Weights of a small GPT-style language model, trained from scratch on English Wikipedia: capped logits.
Each number is 128 + 24 x the weight over its row's rms, rounded and kept within 0 to 255. Layers, rows and columns count from 0. Numbers have three digits each. The size before them is the row's rms in percent of the matrix's.

# v: layer 3 attention value, 256x256, rms 0.113, rows 72-187, columns 224-255
# o: layer 3 attention output (transposed), 256x256, rms 0.149, rows 72-187, columns 224-255
# q: layer 3 attention query, 256x256, rms 0.0902, rows 128-191, columns 224-255
# k: layer 3 attention key, 256x256, rms 0.0864, rows 128-191, columns 224-255
v72 086:127110123108151160123159107121165099140176149122150141130117130145118127112175151148093135123086
o72 086:169165153094133118117146147134158129156130128138153119153137129091135160171146081132140199098123
v73 096:132143106109147135138147120129141095132147110101131094132152116132144138130131132135120137115152
o73 090:113115100119147095117147109090100134145111143142068109147182128152118124134160134139112148127119
v74 089:123131133104118156165119115112141170119142118170149129102128185155098117133100143131083137093121
o74 082:097092138155113131154155121089127152080179099106092131123140126132136102124081172151129139091128
v75 094:145148100155150140105107115114105143124134114129109119125115158154126115099144114195100081105137
o75 089:108123097139146146160092118149154152114098109108122140117125088133133149123117140112145144148110
v76 099:121076149100114123099149153106140140083082122119164133100099111116138141126111103118121150102146
o76 093:102125155087156136092109146128114107071094116125155147103127146165140114093106117149166158103119
v77 090:113088141121160157120162117102127134137161146120133152142147119109090086046112100129087132134154
o77 097:121123114126157130121141111146133145116105115124130114127147117113153102151116124214160144136108
v78 096:137154125095119155130139145145072119125123120105104097169127111128156142111118125124198149113145
o78 090:115130150124120148160105128152119142137141164110115109118114120201058106079132118124139109134142
v79 086:111141108108119119097146112118134101112102113134131155153118164123138128119116127134123162139106
o79 082:135127107140138132133167121163131126142133140133136142107112101143112122119100078122112125111121
v80 085:151138116130113161118123143102158137126127130120117155089150091110133139119116138155147095135127
o80 083:112108142095091099135100147112117107124055122125092124114125090132150125116112118118156105107152
v81 092:159133121128115167131107142103156129105133104128128111115133084176174164133130100097143095121155
o81 087:087181130117145120133148109092151105120110158137081155115133158122145148137128101104155149153136
v82 094:166127148127164111072137140158086107144125140174110152138135104152154103149113142136133094154086
o82 091:152136154113140114137130122112114102128120155137153169143127123090161182133125185151117130122099
v83 098:134152151160143101110131117139138152082098106122115134151135133124136132154079110113130110176110
o83 092:130155115098146134122177168099116154119105164143148120126136080116139153094074126114157113174147
v84 090:100097131140119102119143070135118158094143150117128136171141148144155100140082114075167118115150
o84 086:181121161167144152128128127079118181143137119119098116128109118157099130119124119110138113199138
v85 086:114145133139164145076133117150178137136103139131105145138101082125077131155123162112119139111115
o85 082:168147061166179084107099159156133128111127125151157098102126137118115174150143093157091166145118
v86 085:158121104147104135167136105090144121098118158138120163094144158143106180080105094108108135117095
o86 079:113094131134113150106143087080143137126125136154163138171158136159142182140140098125123111092161
v87 093:144184134145157140125109157167142129136084157157121109050140111111143141134129108115130105138137
o87 090:120160134105120152123120130109150113128098136109107153082132117081129097123094154115130117135136
v88 090:089120105141128141141114118094162108122161083137127099074097125138119122143124129146153132087113
o88 088:071115145168124128096135143133138106111189079149077103177127125136107137119168154137095100117175
v89 090:129102087176100137145130148136115134133155116093078109075165148116155153119107163103095139143170
o89 090:125145141103126140149145122149100130143109122152106147150131130110144109140116130151131117185100
v90 091:147113103118145166105133075156136121099121129116119151127156142112140141100101125148081107080123
o90 084:125090122117105164138125127095144153121109131074115143143153045122132121159047151150118116110102
v91 094:116089089128137083120125124090096136138065136157090125134138112121170111157152132115125150115104
o91 092:108134121092136126133180120136138111143133145159091146103077131116147173121136136150149131062138
v92 091:142157163132089115109124101171096113090129123149111117156138068122128114170132117109137115161140
o92 084:124094131099132121112149121111130122125096108094140092126144136139120146098121113116119145109064
v93 091:097177109098123176133113147127130168119156129090164136171166132115106136119087146110107128132093
o93 088:150154156087113102122153132133115167100119081129124175126125177165110123127103102139133116130121
v94 081:128136156131176108132126154138083143139185122166117121133090108127145066151135124119143139189126
o94 078:145124157164141170134110136151155137136133106137129080133092122133131109119142126182127160181134
v95 101:108128106117141100097124132099147149113139087106195112161113127145132105139163088101150156133106
o95 093:129129112116154098190116084124120105132157137122078136128132102130109126085151081157109132114121
v96 093:158141132136127131103083128134123104137134127178153120124163180108126121129133183149159135101160
o96 089:137113145174150103124140136124123095116126125106134132098100111128124142082147159117086133121128
v97 092:100135135110185127123136119110103121122137127186121121126090139145100114112156135131111146126123
o97 087:132108131119099137131183101104154131144130099159182112150101126130170108150181119168143141133140
v98 088:116141125117151131144136109107091159154136060131137124125106102105140136118148099093144142145132
o98 084:099137173122132135103080125167116123132128137152118135137134133134104148133183132121155141136106
v99 100:132162159119103117105113125131135106117120132123081141107107079140141080093148129161159137128135
o99 095:156141167132131144110133141135096107102130118119147089118114119108129098107103127119109114170176
v100 087:081138135138126157110113144134176164104087102129134149146136105121116108143076150119105094152100
o100 084:145160139119121161133071138112120153121156116099131111108139107151153136123131099136109113104108
v101 093:147172142135124104132168133118157159154127108089174142105123133140103149104125100086087119118142
o101 088:170147106158148113111131155091139108157113123077143123111132105126111081127135147138067116132132
v102 095:066090143086071114162141149135152090131136095153106131116122130117128088149132113124165112193088
o102 086:136163123081117110148129087123124109144104147096163110105123135097145109124089162158116159103124
v103 089:161112152127112100123102106160134125087121136129178143136144087099125126140138128080111132081131
o103 085:139124142130103100148104097130168123129106128102152188120126154188082140161129129120115120105113
v104 086:159112155108125128164126174156122153111124176139097119110107160146136158159155115130146128137174
o104 086:101068067138153092145156131097172104168136111128150162087151128135111112121149149127130125141132
v105 091:138125160181136127156086110149123127140124160129127143153147135165084115176213171159123143126132
o105 086:117091145142106138126122072109146106126146133125139159153163177157097128144135113125083155097124
v106 086:154152159116162106082164138116153133095169084110102101112126103132126106113135140128127106150095
o106 087:102120119109151123110161146137145091147108097139102149071145136109102094123089131138150135161078
v107 086:114114088089134091118117120112158126082087087080154121138131071100154164120161132127133100158112
o107 085:118136128052117139137130139157099119157107104131102142105138143145109137165125069086113134142126
v108 094:137155100125099150130120167161137124099139096120146137099128112163149150138135166087091121118135
o108 090:138123106155096135104103138170130113162178159107153139096122177147054124135144122087141104167158
v109 089:142121128129110134098141121148100132119146119132099064141165116097082116107116109127139124118151
o109 084:139102152163104122122157113128094052106120131093137123143113093141154069155133173149136111136138
v110 092:136112157110150170113082128138098145140182157155132184114096117123131127172111141130119152085096
o110 087:140143149147080147120076140113124117158119129135148149165130152102161147141121158124118131148103
v111 091:158081120153120156121121108150138146104179084116124124153110118147118117130142141163106143130100
o111 085:129114142148150135135087171118139127139112115087098133145124137143103141119139111155088118112158
v112 093:156056082139090140137131115122148133100151121128136143176163121122134107119140168134130115164157
o112 083:153124146139148081140135111144150153074152099134120152137134148150102165132167135154151132100167
v113 093:134108101140104096145124131121121137072120174132117136154143129114130141112139109127119137157104
o113 087:133150127102129125144131127113133151063058104146127112157161135151123173122124140141120141160118
v114 087:137154204085152109138088163133130105132101140123167119181142103155107127134079128168127132111102
o114 083:121103111043112076056127120136141186121116140134121097126142132162113110121133134148153156083134
v115 094:113146125081149118145100166089127140140130082092161111126077093074121128138110127115119138090134
o115 090:085122110160108130110088133141105072166169138177094131117093148168100085132148120113175141115116
v116 085:123108146127128120089123089133150098122148173146170136124099127138148102076174156146107142117146
o116 083:161104144130128110112150106091154102114169100155144133097126122097139101167159125125091149138142
v117 092:132105132133102135089142112106082084135174127128109122127151133145128085091086114123125120152135
o117 090:133120167139083159126166158159162113163141109156130104159139163143184161080077104152175093151138
v118 094:129126140106186117118155143061139126159141138137122096069176110101127135118192126170146134085123
o118 091:139092140085164106127135165118139087126106103113111126127124114112100116133177118153122154147142
v119 088:130115060139117119128107151178128151112131160117183090125119146164118177116134139102140093087124
o119 084:125144117141150093166127107139163124108110146147125139149123164128132122132114142129149142122094
v120 082:126149086145105113097101133145127088144124127099149106107144151141111146123141092159136140117146
o120 084:089176133113067109102142114127103105175135133113160132119098100128097127116125161138130124152132
v121 087:146147120157126110135131130130104155161066112077166135105137120172094133136137129117096111111094
o121 084:129139115164110131147087127136096122098100170114169151140120122146075078105126123122098151144139
v122 085:140134149104104161161117099104122123119172108132119166130113140184129123112076115084137099099094
o122 085:124124178155112130144123151120094099111126163129134120142106067124162174142110113121110156169120
v123 083:155141138124158173157086094140161132158158117101140140114106151118136100142101117138134124151164
o123 077:114112147149090119165100134112090159182126114117141128096144121127136111169142138129134149205114
v124 085:122144127132113157153095113144149125155119125158077121142125105132127122160146111161134127095118
o124 084:106136107124180194080112107127139109159092111065076144121116109154112093135130139091148140072167
v125 093:128140101092099133104137149098150145124109101087113118157126170106154119170134149133180154151188
o125 090:110117116101165112150132107151103136152131144148107111164143132135112111086149138156115098148096
v126 086:114068166147159121170164124153139134124152126116128117141156127146137120186150137117118109119133
o126 091:152152159116134114162157108119170124095137126094156165165137133143123139125142158150158144106129
v127 088:150125164146090136140149096164119154104116148146170093140095131141121113118154146097061118126111
o127 080:160179153143124143114136144140160143105065102121146095136119150095100106070151155114118106108131
q128 100:146096167140149143088084146115110178136158084129113101130164134117167127120147096110111150094171
k128 099:079118088145124103160160105147143046139139141139133111127117114111112113159118180161179099106099
q129 107:143158142106076153150090104134131126124099135100143098115161166167143102102108149129089138134094
k129 100:110122144158162128087124156123132110146148139124127131118116130095081156140145099149185107123137
q130 105:121123149159144126177082157102160152121140139134137186132102121103125145155133151126131099091097
k130 100:129156117123169080123158130128110124136140115109096091122150100133123092104142107133126152140164
q131 102:103153123151114150090127145158182116116111145126123110101110128151131128101138140133150162150136
k131 104:098135144106137159134074132123099110105106121166118144123204146106138096108108110099128136099116
q132 103:070108153106107127117136140115124111111135171162122128094128151133157166067099145142090169117117
k132 101:159107097118169118133115116169150141105113126119142097144102113160105098165129112119127104109137
q133 101:125131110128097117119136128122109120076146100141134187148151158147124164134141071132120169181121
k133 101:139116097156116106127146071166120175154124110139109127135119125136133119106126151131121098130119
q134 102:127070127138152107121129126108125175131087105129132122104098113118104108126114115175152152147098
k134 096:117140145129111109147144076156049125127127127122159190162117129159142149154116098058139088134127
q135 104:180132114108140135104163100099139122104148155116133113139110063127125169148130115185146117113127
k135 110:094138132125134149165098142150113103135110128148119137094146150127105103122152130148098143136167
q136 099:130145139133072101120120164139134128129131143193122176132119169133142100155123141100158183105161
k136 096:139137081114157115102111106090125135129110101116101105108127130146139199123105120171136095089103
q137 106:139128153194129085131111122078153131148108160164121103162155150119121114103121148137161109129073
k137 106:132131110100134153111116100106127099146091114148128127081157113141141162152151104119121165152158
q138 106:115107144108145127133087144098157155144122126123135126112148139092141099085120084119139139122116
k138 106:175147118136117103159115112137099113136131124128119165172083147131097073150126136140105051137132
q139 103:091106123137122118143095117111119094137121160141099141175130177092135074093166114139096133124141
k139 099:143162130115107146136137115157134142090135089118117136112128111109117181183117116126132148129165
q140 099:099144161150117137112113143132183156132119113110150104180131069171147165097111085136123121154108
k140 098:189096113101119143152157116158134076131104165132143103108152141120183071159162092119124124135103
q141 108:098111163097137149116152135104133132115105166142066124132159147141146164115110183152173140186134
k141 106:112185112140097085139109079159131128116114110146162130117134128155165147116145094114069130106129
q142 106:097145138120096126112167107095134154180126163095111115119144116119148115120134137145137048143142
k142 108:119151115118166144158092151142120123091112139106140142122073128123093090147100132128121119143114
q143 105:121101157135101122123150162156080098135099161136139103095116147112108140104158113128113110124132
k143 104:099154092124123129142130110086174144135149117132116154157165104117117111136107150114130125110100
q144 101:132131149155128139100158118141115159091162123139102142141145144094125075137112141135122119094188
k144 098:085180105105146148114119136130169102158131096111085134149109133140128145122163086158101102173081
q145 107:118100152131146165129078104110143129158162080093150132130146140125119130095130131118138115095152
k145 100:112174126097097140127147133163093149116068151128116100135110119143166120143159104116105123167107
q146 100:166090138098114127121124148150142174116155118134126129129159110103174147102135090116119164131111
k146 104:106140081141157134109161133122093050098087160133118131144133130161140116170098160095155083120165
q147 106:144126121127153147080094131146117141121120155122090091127094140099124166175085117126132119151180
k147 104:123115094139120118145151119106139087162148116129152132117176137123144091123129101113098108113125
q148 107:130138149163116071111118146080132131142164141155108113085111150124087128115129179148148195137169
k148 102:102124098111119099117140106149115139092098098094125125133174102134163142123148144141095146146097
q149 099:110113166125126143130111108125112151151105119138126089129163116132167100124149090106112171105110
k149 113:135131108107139141123120161150134143107100152106138136137153123109075128094094138107118124123109
q150 097:107137135104149100098167138142058124168158114135118118082149159128161117131095116125128108091124
k150 098:148129177130144148176118069108161140124130129105094110156129104135089117104155178124110199119101
q151 097:149142121124145135141131136130153149120121138119159142133148113128106077106164100077160175100091
k151 100:124144098131096109134179076128123132117093152110131130132131140094153124133104148121140107171135
q152 097:133118092140146160133111141078141134124124168171129140103109115104166090177095131070113069114144
k152 102:098141153141133126135117147161143112123112114113114119156132122178113132082176172159104188132122
q153 096:119158128117111094095101182155119133110125131153140123171132140147108112140126166163142074132122
k153 098:163106144128129126134119124120146143149157119139081153099129139146097166107116104107125149121130
q154 101:123151144123123113073142083174103152168117159094085118105105135102147125138158141102147133127110
k154 103:177144127157090134158167154136124131099158129146162083147115098146101127118122129151155161133095
q155 099:147137136111116167127137102135113152126104118109140116105128117106138087128082168108125144129086
k155 101:115131133164119107094138146112089105146115120108140142165103098114091141111113120169133071151143
q156 103:073177114070125118141116116113111149126089130121119118123116153115111178119143130121104157080114
k156 100:147073165161143111111131137183153128113145125120080091177142151183110103140121133103145142117103
q157 102:126127112156132128130146136108152142159163136133061163090113144140177155133130119127103164159200
k157 095:121126146104098094100177150132118112125086098177169124140143126121081133115105139153110128118120
q158 104:133117111157099085121087166126136164157133124154111108144128138081083138102123129063116103144095
k158 103:147160127100130127088170134144096114165132091116105119138123162108147135150082135175112129071126
q159 103:139183161117131123151098091162097119125164145155109142117100105100129147117133104130133121108137
k159 103:167086139101153144145113132095139157123094077134089110133144163100093118157159164104114073120147
q160 101:174124181155119182127152169171136076138099159124129105137129118106152117123157150172098180086148
k160 096:148085060136149095125115126060114140151151080137141166120117116122088135130114110091163097163087
q161 103:144125114099127125158118152104155120136119137110116110083109102145116146083123132131102114138068
k161 111:064118130185117130099145118142116137119159122144127159153105170139155126156156128148139171120151
q162 104:124169116061141118120116126133121072129134144112135167166142169137163118152081147125133132077114
k162 102:124110125156149129147145121125155181131181094110126111121083151076106108150141095135138097112145
q163 097:092126118088114144133121117122136159132135129162168072119120128164060119126084153123119112131150
k163 098:140113133137119136132122143137106118101133147068113143127086143118174115146137123125143097107144
q164 102:106087097087102113121155118124157128092133116127099142161153104129121118124153149116100136142099
k164 103:135185147148140133121131128152101125127137141153136122131119114106088163121126138127141162134122
q165 108:133118112153111170148100089139088116130112128141140141146122134125098122138149147192107122117137
k165 101:102145183115129092137132133137160153132103118110141154130085137122144107114144125091114092137106
q166 101:121162106115151095105108179126101180107121133108094109158135154134135129128125151181131132095121
k166 099:161115132157074164125143083082162081103158127143141136110094142163112134159120141082112177138151
q167 102:096152105145113114122166115152129094139131164141128138137154123155123145106119201142122112124095
k167 105:130139141132084158133104140124127161139133112145129156103130112123133142144117065144094145162153
q168 106:148131143142124104111112078169075104127092130155121127093165177158115123155120122122149214125108
k168 105:142141094104102123154125110088155150142098142112130124163134092141139121115123138096163095119162
q169 105:141131164126103119165129154162129101123192114087112111175113133116141136177127121114123117138105
k169 106:148119073109145154105097126119139110160096104175099094166108139140140165084149143143153159114157
q170 097:149118171149146102108105149147125139141120148133160122109108167158170120126119129157131158169145
k170 097:079125122127111120174124106125126107125122116144128097119128066153104111111105110111122108147111
q171 101:119124151126088123123116120130129150125100121169099147131152127139098152136126147138114134084101
k171 103:120085127094126125142113146079085167132117114128144125166126151129125102114148116151159117147136
q172 096:114163126135103171111122134124082095177114163142144097135154100147125068163161121089062138102140
k172 097:137095097105121121157097152172154140105158109119183147083078184118137162128124150132163077151124
q173 109:142112162172178108165136080100079103119143152162103107089156179144131106131142121147151124147096
k173 105:131123104123078119119150139159137147144093149128175111141133094121131144170140179117080140095138
q174 098:159144159118140109166094100104090120129094149136124138131114135170146172121092123124150127140130
k174 101:136140080121130124110150166117183175116158105098129152138102080071122093139159130115146137127121
q175 105:123135114156111115119151121114125112117139137126125113110164129132096120146060082100131123077156
k175 101:099156107115147127119092128150161149110113124116127178104086129131131115102159141140166119128132
q176 105:163170117132132137098137118097131145115117141150106130115111130130151112154139128127152144149118
k176 110:134086139112152109160123105137106139150133116106144116135125112103111098087144147132094097126095
q177 101:141146134176095088106101087156135167159098107142150093138133066120127152139134109147108136081119
k177 098:124154132115184162135143116095163115119161151114128156131132179133169154162098106107142123190105
q178 105:110141117168141138114125118117125100097159101115109126156106149163108137148122130110067126124118
k178 105:142133139130111158162147120145133125115124143127114136130146121084184118120110144136180155112155
q179 101:117120132109155157118131143137091129196109090070130120162109113119124115114123141168147116130157
k179 100:143161164171129102115120118103132110091114167146114150099101151127148151107116100135147152112120
q180 102:127141113134127125169154099190121142133134119119122122128128118133160123122142161116122119126149
k180 103:142108108130141129164126120124090114127158108155143127161166081147081112147129130140141149124156
q181 103:098136120148161174107158136115132156122156111101109135127105109148128123088160124121143137116103
k181 104:137131112110126077129104152136183129116120165134099104129150142132128120118121123136131165134110
q182 101:120149148138085133133137154109131109133141154106126184086107131090132122147113118159175162100107
k182 102:138120115145173160134126141112129127086110117109106038164147111125146156090121126117130171121106
q183 099:141160170173145128156137120118099113152146159129137116141138111171182148124133116090103143119139
k183 105:120098082147136124109130154145168184165124102125131116079118135108100107152146152150084106122112
q184 096:117116133108128143107124095177134144149169138154118151152162126183138157144190137107100136081127
k184 099:085102109120102145129129154092108101083119092116118147127147178076130133135122094118170132172126
q185 103:140144092102106090117156167144093105080094072141129121107152124127098108121091156103157118149162
k185 100:126100166134115181136096119117154093120139177101116146121088135141183153124143134141125131054087
q186 102:124147125098130055094057141128137105156106157153121105103133112117166151085109099164133138125149
k186 101:119124169141106174142137153108154144129135079112078151178117137118111146119143128104132112129095
q187 105:102099151128110138123126088138141169137150097113147128123146120103122129089089126097161134119143
k187 097:177137145042141125158135156142101098113108149116119101098092140138121158139157166159082082089105
q188 108:103149098138130106108139135150141126119144140093104095147132151127090132114125105159127168156133
k188 111:134096123126162100116119121155141113127105107140156149113165110156167148107125104164162127132154
q189 107:139136137153138117127153139125092127094140095130140093125110125157109103109133135129114129132135
k189 104:127133100143110123118150122146147134121128126094095146138073141068116142118156144117120099118165
q190 102:114149125108100145111113160165164147155154154172181071153150131080092114137122112142106167135096
k190 098:148124147149133125134197130089111140093096117119080169086139151161160106130141112128124130123118
q191 101:135084078083130109115135122103180098108118099096115134138128130122139109183141139134182135130124
k191 099:129161156129127169118107119171100144151155139109120129129137150096114152082125146154096122113109
v128 102:141119132137113133121103148142122150126138127158100154165139100139171142059157125122141131103135
o128 107:160143131137165133126158137129139146147171093074133143118111121126154149094112131130113101099112
v129 102:077143132128062117165127154117129147100149156144122135114145114110089104098134142126114108132142
o129 106:110162141108138172102138147087135168111152104063154108121126125157136175103118110132163153108138
v130 108:156166126159092154136147141122146120123148155126129124148178123089131144115111112145135137114130
o130 110:137103097137136103103090108083122113120098104130142133141123124127160163115145113129109135143122
v131 105:116161106116090130139128152160133138095168151122093108100128127135112132148080107153135125107141
o131 108:142125109139101094097115070120123135182104081132156102099113132148132148188099095128096104110116
v132 108:106128139110167120104099086147153142128134123120121129125087139113163134113154079160099159126136
o132 108:113111132128084153119127149096100179132113148103144097118144138096152094134107144147167125130153
v133 111:109109107096141132135079127139158128121138120156088138138094142085082153142133071170133127139116
o133 111:135127081104167174120133114130130130151101122118161161099141126094136125147110135128104114135206
v134 113:151146149102128104149103137134179123125114182160129121148125131113144143102110121125102125148134
o134 113:133129088125102140125157153097099128149148125117039114117165100139103108120139173122131157124133
v135 104:155134145110132122153128102108107123145147126119117131138144122084115121127135155140104121111113
o135 102:063122172134105143103169142121185147148140146121124135105068163138105141113130159104102151121133
v136 101:146113104107112131157147100116148174134147149150115170173131151120121166114107134141129143169162
o136 102:148141137139086112105155110062105092139148139136105130112120133080183146149144114149143154148098
v137 108:111144132152142140142158140088095123133164161096146147147122109096119155112140130133174151121086
o137 102:108141143167122137101139186131131129162131136149092078108137133143123153096135086135082152135146
v138 109:149126142155158106104159137140155116149140122123170138173173132190142113171078129097079111141172
o138 111:128127132108118099115132148172140096120136155158133125137096150135157117119198151098142119130142
v139 106:128148138081148155120148119123110126112087123108162107117117130125139129117138108136105113107140
o139 105:146087121114113144130126132138140138120078130093072095127147135108100167150156137131113140165127
v140 103:158149139134140130127147124140129107133134140094148110111120142170120132075129122117126153121138
o140 105:154158135154124187143107120170129128148154117146150107174164101110138151138142130103120081154113
v141 106:153140140117095116140118146163128148145154118133112185115132138155112109106123136162092168159117
o141 107:158120091155152117137146172117118119102135134101154093109122126125185100105122154127148112136115
v142 106:158127123099115108159128099137161163104141130159130100140139123136094109148089134114100127166131
o142 104:107128083114146144145082124145114123101136138093160107128155121110104129106136176103144108101148
v143 115:119123182139131127123169133088125083126130101136130143135146080125113120114147135127134129120170
o143 118:151159131130095126157098145102140119121102089117121115129120149138121147135136128110076154120086
v144 106:093149143072169143120106140127137084081108113123180132080153156142171147155141118116074118101122
o144 106:109088126091133125163139122166104129119095096107135118132136153145117173110125148106113086123065
v145 106:193144121111109149101106100137157120130153106141140108114129169136152117123075156112133131190106
o145 110:144131116140122156132154129139113127103117106142145146156117123129149130116118155145143121117156
v146 107:121121126133118155143091059141105117136110146124112096129140089108120134107154125161134143116121
o146 107:118130143190135122136103140106115123150130145129101154126127143168145105159135091160117123088137
v147 104:106096123194089112129079119129158145143133138124110115122169164121133136144151169135121145117094
o147 107:149122139161123098114137124139099114141162135118115115130093138142148103127068130117147156145120
v148 112:135094141125159156146100128142153123101146159156133102130134131140128103124142098141097106145146
o148 116:117090148166118152164133100140149123115139059089122135117113136111121112114143126142135132118121
v149 103:139148104165091105122132130098152114097134129135102107171137147127127117178141116142178146170114
o149 103:127087150117089089131126086097148144150132083113124139097112093125143134144065104132152121078184
v150 105:081110130114101113147090135121122125115156105134133114106136135133146155161170124151133104137115
o150 107:129159105108127159108114131138135115089169113124124164145082151132100121135110092135118132144133
v151 103:168108161111160098153101136144108143137145176146080101118125143135141123147171112149110121134110
o151 106:126151140132139184080140129138118112136152154087114201067117079084135124164098122152099134116131
v152 108:134148161117181119157181148151171128137109120121137131151136148136171107094107090071112098141172
o152 109:118146094092097136124122145119134143112131101132115157130108114126152142160168101137121123154145
v153 106:088143167139162145176108097179135119117112114123127120107121106091124130127123144097105152132157
o153 101:137135142138121115145119182139123119149069161115129143139159141082131121158088143161147112113105
v154 111:118110127094147101109164129104108133060141066158115152121179106133103144149133141151156101108159
o154 115:095160122115150149139120080149124098128139184132101140143134152129097099155080147126137101130149
v155 112:181126076141085149133118110143166112104134130089142131146161168115179084119154133125110124156101
o155 112:108122121135168153103129101163145142143105090136124133160112108122136158110104166108139131172118
v156 113:086111133124132139136162161130170107139176104098111098152147168160160147097132141157129134118114
o156 111:198119154089110092118102132119114125137164090169156126120161126147146142089151120130175149129139
v157 112:133111138165129123133129134120172143118140098111129135160143096140134136149135117082081132073168
o157 113:113111110127144065107099125125138111094114124087142128144117159142162132140105169121102123088081
v158 108:114098104146122124158149156106149159122084126109105116124107142140113135142139148112142136142164
o158 108:111152159165150162055111106152087113150179098160117131140123126123117136164123119130152130131139
v159 099:130128106107069143129089139142104166130142127136176169115143112102165141114128139098123129123150
o159 103:119128139116152136122055106112138143150136146132172134137095128126137144116110141167114104117128
v160 108:147105128099160126149172136158142114083102127132089102113131135151147124131122149124095117157156
o160 112:143148152145117113129161135106112133111146110116157148123141151080082134164167153100117142179106
v161 120:112125147175111130180160118172123098108077112122158117143150131104081141142156086111077134166145
o161 121:154124121107115180110145104146118114120125136116145140073135167130124136102125090146151150115109
v162 102:168115117148119110118135121102129126130141128148150080157135122117093139105162080127114153136122
o162 110:135124160136079108121137169118116123130166169140114167105145141120129120149108199134110115136151
v163 104:132156115096129119144128151167140137150110139107110122121167121127149146125099106122118151146133
o163 106:111151129125123069120156117143135133159103144158145125132097149146097102138161155102141108107147
v164 106:103160096085118129161130155161183117116139116164142141114167119100131141186155055111109099106142
o164 106:122099115102149133100126100086131141127116089155112113103157134144096094148135137138146130125132
v165 107:153092151142118132140143113132121134179171154146106117120132123122155137096155133151102100120123
o165 109:129133143146130134123139090075100159169154108138119142089112130166113130168122157152133105162090
v166 109:124149111092178140124085144122118095098129084155148122080151150162122164113162126117110117167135
o166 111:114153133133131110161110136132090125119093093129100165147113096135129103137138136160095116131137
v167 104:156120162117096099132108107118102105135167157120133154136131116148144140115120120185113124159124
o167 106:092128156077106147155099112132163122104080148125101134097164071083136161123117132092122140153158
v168 105:095133122151098129139132172131095159108143090106120107157127142164155148145115096119102138110151
o168 106:149118123113154080104097154102114127123128105106140105132121135098162131147141118114113132155161
v169 109:110118113110102108138139088121082125100099110098134114100119146110099106121142140144084118141094
o169 110:118136112128131114126092099116140163103110147115124114115133088178099116155075119101104099103119
v170 107:165128142137123137133107140097107147105171088153160103125118140101136158137150141118116131117123
o170 113:115110127148150141107126188094128125096127174121101142106154124127106103135097123099112133109105
v171 099:140093142128069148139126129129102088149137119126103106154089157144134114119134135141142114126108
o171 102:149116135134144133107112114107126139177175140135094143129133084120160129141114150135124124124101
v172 100:087160108117123095122156079122128140125169159111108100081139107070135146138110161126088106136147
o172 103:120133089090123127119083120125147139059120136129161088141113130169072121153133081095122085099120
v173 101:117076143113140130125123144154080117158142124128128110096159159160123095113150118136157102111095
o173 099:119111113142153117114127152125133087128130127111128155173126115127104097098089096123113153140127
v174 107:099114148160113158156131084137139146093103155134126106101143133121164135107133103162148129105111
o174 104:116148071111115132147109139113120153111119144154158136169134131085158151113143096152157078141151
v175 109:136150096102085141167102175102171144129097162153153071109120113158121132129099124119089117146155
o175 108:104137099096140156123140115160089126131131092155163133127139102166105105141131140145112116123084
v176 113:121117110158168083141121143157121128105147142150064154099105140107146123152138104163182144110124
o176 114:167151119155111118110145116121142095184127155101126117131124112118140109128134117168143152156161
v177 094:085115132139144134137144113091127098117140134106116143121154119113174145095117128134106101119139
o177 099:100130108087128130126155122152151139151160162107177115112107137127155110139110170133109132108080
v178 102:106163168162165119125099107128150165090174122113153107170138121136192157092137168164140094143117
o178 104:144120107115130089111129145146095114110124117116075125134117142176163130116151141124151153145144
v179 107:118119139117159135149147101088109083106172061173143068140111117134153134138148128149113136120139
o179 109:127147129093090120117121147123159093075129102144090158120147180144151139119097145088154140142126
v180 109:116108131155166122140118187100134127123148118153068095131137154137140131172151132141159130136128
o180 111:144136157164111103164141088129134176115144105172167163072093145091157116165113116132138163168132
v181 114:153145146177126115081079147142117105137188103121145139143146142156146102115134109124151154125133
o181 117:107084113175117135148146114136144140209091128142116103133131144109155134190190134125097120153129
v182 105:119141131112083134145124077135133121109145077104112131112150120115137152114117055138137137110146
o182 108:102125161145125114102119136165143127149108129133094106099148183134155147105147125117149110123121
v183 110:160115163149096152111114109141105122110092145169137080120118112106092142091098124114104126150126
o183 111:106135150145139141158147146128096138161108142085082160099133104108147131134129135121147097105094
v184 112:143090111161133143088092144113122153130126130139117161126146165157164130121098113152118168133099
o184 114:135069134144128119149124109106114166116138131139126127140118144123118145098163167111072148148143
v185 098:115098169133118142196122113134089130140129109127113139130100106125094101134157116102169110089111
o185 103:151162158106170110077150121095142160143117141104122134115156157155114114121106086134122126132118
v186 107:113124128123124096096106110178109134121133145119119119140099105126143102143154106113139107126130
o186 110:152141055120164118100091140132102151145109157141150148130126075149104155126150126151089108081132
v187 104:096115144147120111142125154151145123131157148138114091148171099151116092114122090168133108166102
o187 109:154157160120106151142177132143101136101129111125133119139134156104165114115128160132143146106152